{"head_dim": 32, "norm_eps": 1e-06, "rope_theta": 10000.0, "qk_norm": true, "attn_scale": 0.177, "init_std_qkv": 0.0293, "init_std_down": 0.0, "learning_rate": 0.00327, "beta1": 0.95, "max_grad_norm": 2.0, "warmup_steps": 92, "decay_shape": "linear", "final_lr_fraction": 0.02, "doc_mask": false}
Each number is 128 + 32 x the weight over its row's rms, rounded and kept within 0 to 255. Layers, rows and columns count from 0. Numbers have three digits each. The size before them is the row's rms in percent of the matrix's.

# layer 3 MLP down (transposed), 1024x256, rms 0.128, rows 596-691, columns 96-127
091:143127141121085123127111129124077107186202120103099141149125136149091105180147121103174147120094
095:208105105190138146188139107070081084139184173096135136123159105141146093110168079120144144186135
094:166129222182134075174166079123126195082114138129114087127134108168118136155157092111153073073086
095:117162180110177164116076100066104073196170208107154113118127122106158091083083119121213165166057
110:121158086137082069115147094106200086102128066191129137099186143102080110096123101115075118122160
095:166144138143110110121153113035170101100059140136122041158102201131131084133162086075121118203073
096:133109101128101167136078125112155114159145132143153162077094096109178141063168100118124149193127
087:138111145147137127158105201103064130084113106133120165101209140158155181121144082107131075164065
094:169149131172123167107141167135168169127054099143098105096146111180080157125167190174073058157120
104:139154135074152139103136080097114074147125154154122158174166094069143165136160160147123102113079
100:074126153149053154077097102162167172110146128158172148096095145111149091106109119162129191114102
097:152155137164083117159146122147150124147107120163106107137096126156087118118084134104079090107111
110:104122147189137132132116178084070138119101159123149119145097124128140174165064142154157096109155
097:137124084110110108135138109151074161090122146142140164161119128157166077133139092147094166058135
104:120139132140149161118118101085152109074125110145108172081133080144137165127142144082103134130106
092:148095184147126112149117175116100121207154136138185090123145110143102159118131113140118144073104
095:116143119159033171153112147131095121112178145130100184101138131171139098097157122093110142102127
105:162189133111093103092120159172169167140118169100177148112144102159157119133127073118112110165076
102:119188145121144091135188130108122196158165119097118152105146125074118062157085125170184117111093
097:206185086144164097199112084064155077060136132163100142162126090132138167126097161112141148125132
102:136203157104134104106172139136137068166168188040105106154132143105077135145073128142135153196089
101:106135081159131149063129159098113112141131091093136126115166175134137159089105116120101055191173
100:115092137110090183158136118100178128095122122087155124137101125112128172137093133095119122127077
101:150109164100124143075124109124184132159110133141134119141181140081154142160216079183104081169047
099:109126132189113144223132106179136099130119117145129110065145118099118099165165095144168106145099
100:133062074098161102212107115159147140181123111136120126119075186190146188134132089153102167098153
106:099143150155117089130052082116097111122163150133116160150092127146108082148165079129144111079160
103:119179147026125090124097170158108158153107153102176142119142100132109143056156140114127170176123
097:151088126159140148120106080085105162149151132123084138081096145131163160094104163138094116097112
111:128066161092115129139123112095130142111145121089136131091160057085137128126121162094080089138128
101:134079098172123150126128161130092134183108137112139128162167137087173142128131129079197146144186
098:139125094123157104095119120147100134139106107104158159103136170134139139171174069121078131132092
104:086134235148136052113125110120089121105089092075116152168114136164148144138101137107122064126143
111:114136113114046119072147175149170116092148091086163140117165122104157174064106162090139195138100
104:091135129113115090044183103177168085151081137153116088123160136102135085169139163127122143118109
093:044132154105098099107144145069098129104076137112097115164174108143065134131162112118150153156139
100:086075148129111144121137159094106117182190125112088124149027225166094121057118144104212129121133
106:093184207159082119148134133114165103144113136086109103151140048164067078106120121143073127083100
094:141153161137070126089173122147132161086116069176113052145071122121136088129170096114094095116099
103:154148114114131129118058135158127112121149129084125072149123126159115133116186129076132113120145
096:077096129075184157178120098113180122162104032112137133124136129154177184046124125178106132136101
113:090130196122102118072154110088047102155109133085067123096175094081194115138153121136117161139069
093:104089156133154108144134110132061125181106113179092122081077159120108133164140096080133142095159
103:150153144172156095104100094105167138111136111112127142135108148135124187129125103125150156071086
114:127078135133123137025163142126104124141100095163177121104106184163121114093158090054115142098163
100:106163162144141201121087132136073140158136153176192127153148129050128105184144181114132133123205
100:117123090087098152145136111114084090069107101127111122175062148187183099078081092069162135113136
096:080154184142064146174145131046148148114165157136135140087129100133108179049137098087116109191128
085:107149065118114186063153145114153145175129118133142171130141071142082123108138123148145147142072
096:134133080148106100076160109117160225107127162131119083140104178114144116133078137148123139108085
087:156095123098157069168152144077177145116149051155166104164072090130166120085099131099134066091099
110:120135116089134116089124104155131129171098110151108143093123113081168125098135182084109198083136
095:089129130148185130094164105051092126098076092137093148146136142066083141104146070131048045129116
107:036166151131128142142131143130112122146106106110157123170148110162091108177093199132151153112143
089:117117169123098088113178140134103100122072197090187157112127149144109120088120131132141138167095
104:139159168175126137146142180157128123081093107163114088158088080130128146148125104117101114099182
113:111127132089150175096136093086138081114161109180113138075163131075112046147143124139037128185116
094:109077146182114102168080144167096070118122106107105120128104092100141119163146101153130149121164
102:092122119148142130144156111120094115142149182128111104056098148213115138148091167046046114154146
111:154133069158080192111161131169183146160137110073173064108107131094131140174086132105129202125077
098:152147126131177161128167121112104125102136126161121110137083110161112137137188108101147148089130
096:212132112122100163143131112045083094100116151126119104140097070099143091140097140088178074146155
108:080162124101136134134160079129141117067142133139110183170124129092094086150108097104127139125181
100:109151167054157142119160165135087151076144113103134080082098162145113133121108072127128147148068
088:151176127201115161120162113099054145094128180139124154195129132159041110173127141114117102105120
095:110098067187122176144142120128142179144159118130139179006080136098154078117129132098095111077147
093:128072172180135131145130112127123138143102104105081093147146162129154096148111113135138106051126
108:126161109120185096098159142089100106096094111153176144176119225116167146112117148130113122119109
101:144149156124165139101150172126152103133109128123107114143081080161142106123111185077118093142135
095:103124207195120133175142159128131153162145109136139095118077147178094155136141044145118154142175
099:155166055070108104120129130116133153108124215190143143092101117075093127134117117133180119134124
085:124125148154148177143105116064143120211124148115139146157131117175089136076129131073150121142172
100:132173158095134119084151132108106120111129157191112119113151138107106205167148143032138159140150
096:107099155117153123144160138087133143115166143134169072108140119091048171130126147143110123112103
094:084147111102090094122109123115138128141167186170098075121194118178171150067058082145119144175177
097:147048075137171098186169151131112143141156035135160144060117088087116094081098076090105179132088
098:152182145149118104116118130108165111189084112189109171126122124114124109139148135094098161147077
096:168143177100150075113139130171103135120102117096089134103093068165093095159097100110151101105108
102:152099116059114110099139115054177107076129174161125140112129157111090142100055167182127106212139
095:184117071181159096161147146119181091099094134149129091110181109065124108084177089100109091164143
090:119111137147177112079117096142146160115144165138103080162156095118136175099125101162116076156146
091:131159195106168130106126220078162091108171133125108110186113141101095102071095099081123077140125
097:124121110073097141153155095140115136131124146106126100130076174121101110135095135124177107122160
097:173107115118156101105124179111124119148153110187154160106175112148091093154137110164109120130094
097:128125081147103158088060178081176154174140131076155086127180174147114100100097156180119101141137
103:137115113168146135160124136140142128125120068159130133076150163146145137148080112131083178172130
104:156160113061150128108149111096172138147080098201106144112114162151167127146133128180125067146078
101:142169155131172118062093151219124104162108126132122159086111077137084156080122187180102145110089
108:171195132116209083142127067132155148162139143122137118068145187146127160112113075079093165112125
103:137147094129110113128087136113147105163147195113175102176092099107121105133100090097134131164142
098:091123112110130171100111085161192090138159140130121130173110171152067104137138162110137170087182
087:092146159199059138140098090138077143130105147134112078037078098101065129141147093052098030119170
102:126089144201110114136162146113137139154117177110128127147071115136201029156157183163148045124099
098:148139190115108136116094186100073129154139109094116079150092111110092122144107139136230124099069
092:057119071155141125062155161148103159137161117054117148168160137169161115149137122161157097118137
103:085186084072070114150109147080150133129130094123088122121122195132144137111100145141187073093127
# layer 3 MLP up, 1024x256, rms 0.162, rows 597-692, columns 96-127
101:106123157071137144084132176177183083084080155123089134158127116113150099148103171149155094125095
097:071098132159131130147171130123142171094047120132091110184141131120114135129106131099106116166150
099:077072138113119090092132136144154172128094132133118139118163142127111093140147159154144124118102
102:126092129131141110035163146106178086106102145109116147087113138130133142172117097098076096177133
088:117122121131100134177137113089185144182118118158146107127066177155165139102175082134172105082118
097:093112130090169176103129144090151183101099091138138160070071154074134171128134130159106138145135
096:118139161127191137181122150086139157134098114083163087166113186131161144069120152116128134189122
106:172073172072111159093101143097200118118081114165154076168085119045169113082099125134149145133122
099:117166114133187151090153152149041062152082098119180138118123111110157039104137121138106110043155
100:030151154112121056158076119149095129094111128113122143119042157156138179173138141148136136185123
094:108115162158087145123142101145139155123174135163071159115188112142111102118155127169106144163132
107:106117114155068104211115180102072157125089111183140102140055130093107153124188127106139110070139
101:162108067083165170114135087133105108144118138124073134199099123092131128133143143173089110126127
092:148136048210169106183145147157082096156139154138066069180113121079167185095097104115132144172110
102:115167177161176086112151119174138140189155128133130125112132157151120089100089160107134162082097
085:145103118128117145142125093131206097141132156102117123129100102087100119131164092102083086151197
097:139124174140100067164130096136137081116080125135152044157153199096198105149093164129112124136112
121:161105158102096100217143137156110131095077146127132153129138153145211102092149081124090122125092
086:086172177107135129096120115148120152127120141163166132096112129138187138145090137122071143113139
097:167083101139135167140170124148097159154070114134089103094108106093136111083077136112175134166138
098:152115139134068093198148092195076132089154160172089046095050126111145147173160036094113148145057
094:173130144125093072137121074118175122119136094065135171104097123144110134131105141120167150130136
109:179110140116097153087200101169183117103085089144138119154106072071178148178107137205080141195108
099:141156058198125131116076199156155119175124149163137176106158082076119135139156106099125112090187
098:064112139091111131107152123126152146151193050124148154076140113196119112118144136164143193150146
100:117089120153098030119177132169101167109122075158093242086119088105120118072117149081156112128156
105:087129129157111125125151103196181101099089161164122118121118024147154120174100122083121205107071
102:155111170129125165144112084112114136147112128126131142111072118131079171115098069093171109099195
104:126094158142106116102196156096171136082082092130088085173067081127093165112197147189145096163099
103:113155131107191152156144150138101112174131175121105146174111070118143149132102111138086095068131
091:083149131131114142178173137111149128106090174086102115154125121139108102124108163088158104119082
090:113092121098110157154164186118177115176105109092097101124137163092060131166179128108019120149105
117:198112116127109151090148141103113118085050124110111155117103142151168099109126139117107155120085
097:132176147113148111110126151130142176135091110155060134156070107112183139097143088175129131155165
103:213116117179158057130155112114141122079124108094170147135153169064130158160080081091121131128089
104:120136184140125132092137129088126150144179142147139164129145170185174112108112157110124185156127
105:132106115164119088137141158119119121098114150150178112135111104173162119137131097117146143166159
099:087176152126125075141101157085105134155169097153127157116093101131198148186223112077121131155132
103:076158114130175150150130098168135130116138197125125062126192064157173202105154121111144140154131
108:132096031125097092097159109144066121141128181142163154132132162123010104137152071064087115084075
096:120105148123112071158166173120072123101165139061140103100134116159137164131143136138044121086103
096:081070101092126139123125093103109130097110186107075135153094154125119135164152117196114145093087
097:104106128147201143083140169104148109144161091089143140115177194146094098129085092173132145097103
099:159120105100068208091110147082111155176162106120140112096057123110095091086173115116207130123087
087:081169135098159069131130124165111089125096119190118140132086161123117085162153095072189149112162
088:086155054083116166176134091151151194141098146118133135164165106056153188188121152099090091136169
103:170097147109128124189073128076146162127087155118111096102045145170172152074128167147168142105151
099:141154110062133150130100097110153166115120092127134119094120120146141135133097134147153143086107
102:137125096074134111122102148139154067065107118067096113114068203141146088152072127119090147179134
099:112144110137111139113115113087162120107143221155083121160135133147117110121157051146172159093151
086:131123111094124116115096197138140150181159162065157100126171097114094121114118135107082151127116
104:121111152110111131091113102104110149101131094158133074131099126148147118148107127124141136207138
107:159122127132082159144055149090102120100092110164147135184100092079202168155146075162125130139141
112:139168095133116108091083141145106191146099104093111103155098116096122104163138117084109106096131
102:074116118168091128107158073119122124082218090111090111099116154128151119117107153177125149159134
099:180092120081125167171125169108091100101100116116137129126137051087065108080172156110059013076125
096:171073110127133106143147143120133166065116185159074093118147140108089199124124130078149127088094
093:092128079132130110107121133116079084145143169109167110166175204162142186113162152095139138151120
099:145164154149171128102096145163143156104149138189194131171087139105133158129160166101126118178147
101:153102119113134123126116131126110101124150165128128141127146103103067114104080109074095098122150
090:102138074162156134120152180213104095126108122152106098114145136163172094111201196173106097124142
093:106104127114130116126199077121086061123162105087121109146121155163153097115142058059119156124157
107:079117135221063112151134129113110115062114061159113150178180112121164120131117137134128136144148
109:165105107123117163165149181131133126105195144142082151100131169175196166121089125131135211074052
099:110096085105145155125113130125120100124117181103143084176133176160118146169132144147141131170190
102:191047139152163118088091130129181079173147104118121205087149145139125116058092089138130127142115
098:144135161084149123131181161154146067060140109080055146174178172129148073155148101147122169122104
100:117164143164107101164115083141128106123132136140139134073073202110150156153105139125117123164123
095:203108100154161064097151140178118192099171147097084105171164111102058144130095163120109166156113
113:084156098100126120182182165143122100191202144158134131149184163131105179152132107126119173162139
094:164136157107109119143152127162079146078092129189113150118107155127184108170051159117119107166060
097:144099117133108143107107133149117100086102185110107115083091159075137155107138139044079116144065
112:154126133138155152163114140138170132153153142118143070089107144127188153162131180124172120122110
091:115107126073149071035145136147146054111136139081094120137110158149163155106108142140142143150167
107:164160175096075131196135148142119124153115086093127072155103074124178116122094188118114142192128
110:115065073160152181149145124097096068116063143152099122127115122061138141101145137135141136130082
101:125167133133115129109165117154119107209100111140208172150157116109114140107179090115183078146118
096:139119086122094130163181177127037113064138141152140161177170154116130087145148163194125105146137
098:087149090119126172109086164113092132138162169123149158123126138126088122113109184176142105131127
090:150136148143083039128110191164210134120093133074129121118086171123100097109113072117131130125186
091:148095114195099153194163230131134149129168144144078123134133130154125131096145105115136184139091
100:133115087095107112164096153087096096088110078139128200113161153137129126119119121114154166075076
102:099157092148127113163081092138081088146175091134138148103081151112098128048135112139113122062138
101:085130130112108144180153124123146138128116134148093170129133077092086119145207174201147060146079
090:165157088162115120142107162114145131141161129132143077087144099071116125120041130117136153116147
097:166167087080112178142100141143151099111171166172098150122142152173152140058142121108136119100136
101:079139118139072140087084140060161151136188157117166053148055132104123166158123127077085109142118
100:154169112076203168138160211112038171121132132186123104111130174098128134123089141140125085138158
105:121167102170145154155122168102122134132138179119186040092080165152132118169157138138146171142118
093:216150161108101199139130130123112173074098111101061140132118144113150110157118096146132136180144
091:160138108091086146144160116149144151126148146089106143142124127090192142116131132137148161097141
101:076142074131171117145174132154153166166169145130187076131150149172121161157137137123080171134148
103:182098077158143101108150136113122072161110123205181190117172162100154172139154131141104123176152
105:129140070100148193117109127119124130065102168115133101141066161086126031132098111137109125106066
109:093116155178074200138124173111104075133191102133156187166134065161158128158149086133133117153138
101:103186157160125104157150118166119163175115115156112143142113183168071121097109047066125125146120